Weights of a small GPT-style language model, trained from scratch on English Wikipedia.
Size: 22 layers, width 128, 2 heads of 64, vocabulary 2048, 4.72M parameters.
Architecture: learned positions, no biases in attention or MLP.
Each number is 128 + 24 x the weight over its row's rms, rounded and kept within 0 to 255. Layers, rows and columns count from 0. Numbers have three digits each. The size before them is the row's rms in percent of the matrix's.

# layer 14 attention query, 128x128, rms 0.277, rows 109-127, columns 0-127
096:125135131105127133111127113135143145102110170131148114087139144109108126124126104110143119129110100106112121116086142176117144136123089124142137133119105111108116148154099147130082116123150141097128139125108110113105137130146158195143173142097138153158144146148103154141076135144139075123140131126132129088159160147093148164085112138145076075106139135175114125075105174091108148169140
094:118131117140132123146125118149119144155156134125136086133123126098159107183117147184115160135077186098131121147119110175168125118089119171151140136130133124151127107138113118137107157096170133153138119096118128118137114143110120125074084135117158079110115101113130104145145093127152147127110144136116128120141098086115120096166133182133172161146129170134165134162128091148130164119158
102:160134104146134072125167103113108124117107136124102154122144139188128119107135086126117107124109082114125136140104121072149120139130130113163158165134105133127125149152161173098162115154107156110101129150107178141143121144116129152128147133148085107115110077094169118118113143144092141157127175153141118081126107150165118184099120148111137130094149144118117155113081139133100130110117
098:122142081130119139108104106142165109151153117117123105160139154136121101171081147139122074124100140132129133154130121125172150115118098148143164075147140162151098106114118050165118145132097156142134117127098115105155159136128175120113118174101118069173133146118118121138100115147158097162129125106122106129082114115120124110107130109142154120142121117125129113109102093112115183113143
094:141178124183132152152155130113119173134157107167125134169100100164152122109137161162112164116109127144147102145118134118110116122140124153168134133090086104106095105106115122112144094127123120100128154123155190170116113147127141150088099119124149109099106122143103098131150138140073113135145176122093126134127152117102118098148112133116097143144139201142117119170133143168130125139111
083:170096101172069140137072146140165149092120085166116146096151138133113122099154148148123132078131130132106133128148088117173123097111080105168119150149120138148103102164110139112144153130181125139152132133135137125131130156129152135123143146139144113072147184095110128143121108118108159094106150111138154112130118108150124126100180135107130107109135142116163147162091129124136102141132
085:125116120075145093150098133105106193099117124123101155128115110165143114145138156150128127159128132104143128150129127125125103115161072151127133156147149122145092105076164117127120104123131120109146153118132152133123160127077124135108132167128160103130104169142139135114118113194108139134158104125096135143132108180122142144104134132173106175144140141069188101111092108116135123124131
092:074115107100150150150138119137108120095166109164105156152095135121107108088147148135140147121090117141174112202129164177177122096147102127108101129157117097120142138145105117125150148130144119116118123116122154138120107103086059132141134152112114104114152123092148101128125097137163095110134129129122114128119107130142129125111077095157121149126128149135099108099141178161148108087115
093:136116128119105144141139133103129124164133081133119153147110115092155137143119160165117140125148156157153095133096137143131141139113111111107120109102152164063137098065130164166161120147119127093110151155160142162151112150132095176151135108134134164153127155132112124113153136094123090103154107158095149159149120126150105156109091111151126160108130115065180152117137143128108156149135
101:115141087117138092161144114140119102149105150119125083063138141147183130127141142125112090138160128148126115108143133135160135134112119109109127123097088099093111160113153113108139053140148115121083157125108149161137122165128146150154112166130141126121153096084138110111109167082139092067138110122148131117146091143129129131098119108161077141140155146128140124102125147132147138127088
096:158157157146095177147132116121093130143143155151143086090097112097146126164137145116117168165143114121150117133153121118148132109083118117146117139115130142141088114102119147112100123157117161120121144156136128108145150137133164153106173100114094118131123137090114120186159144105110127126123139128157128148129151108091136145119201105105196105109105145095129134142153111187138151094120
079:101136106132174121093108167118123150142106088149162092148129136133113131138122174141155126139085102113113119118120129159093135114112099117148088123165196100143128164121151151099118143087152113157118108132164070166130102087171169117160099083148098075099129144123106131117137122146110139130128141125116152103135127143105115142111146127136087117152123093112119142142140128128087140159154
097:127152122167096117154133107132103154165085108090123157119151145059146128163108135091127136143118116106113120121125146153107116136102144143146164153119126142123126155104133097159117149086163147161101137128132116140140095131170170158140096114174145166078104109135116154109110161128146109192128138123107100114142118139157136138135144185078114096133117106136164159113112132103128125105151
091:146137122132135126114124072106105090170156095136153141123123101123153156163137109114122127164125150113119129165121176135138109124168154110116117125139111172122157131130116159159124141181164145082148102113117165144132136124081119137133087143138172128142097176140141099113148099128145125177162128093137122138120093145092091095101140164108118151137120070131158147094125128153146132103149
095:080134133119122142146113116171157124129136132127146108125100118149083116103141188127108132135122124084135078110119109141093135105121144141098174109124144118130120130142088160130145132062147132155154125120100161082101154122119100174123149113122109157094102152134099167124119166101122117139100121134082109111110152102114105148068130144101086113140119177120114120157144164149118139108104
091:085131164141083136193170123139134184134093146101102125119094131112108119115131080126160133126148124094119117138126090145107121158099129125125136136096133172155118162126138091114133117102104155138122131160109134112143108138171148168077179169117121131146137149136107124131149094125126099154109167170136099095132115078137155133157143119123115122175169144100130117130131089108129133122136
083:116115118100120137129153109142143132101092128068139122151106114136125156133102155063113056083125127130117125156135138157163126092148123117123158135162133163130150128171134084086119121134141164162143147130122106122160090143130169118147174116167123127143107141111171112094098111097159122142122182118146126104120163130188125119148177128157133116138130158116136141117108118126112110121131
087:136149136156175086141105109117121125174110117111131178134146141157154147172129124137101128122120136140157142167146120128137113157112152139076094139144125145135184103119158119123145165108157152097135114109107143158137114114088113129148130156117145130143096118145133139152136131103117133184146118115140156107162154112179121134102122142097104149128172164178132113125106160158139158050127
106:095137175104107138120155127122139147121109150142111035157126121135129108117118102153130141091112134133106143142135103098111132063123137154143120133099156149156141130144142137086152152141129158169133103172153083142138136142146108158082170170129143104112126118134136152150133073141148145115101160085129120150098164072153116116135136132122149106127128171118112119172133138135127116139136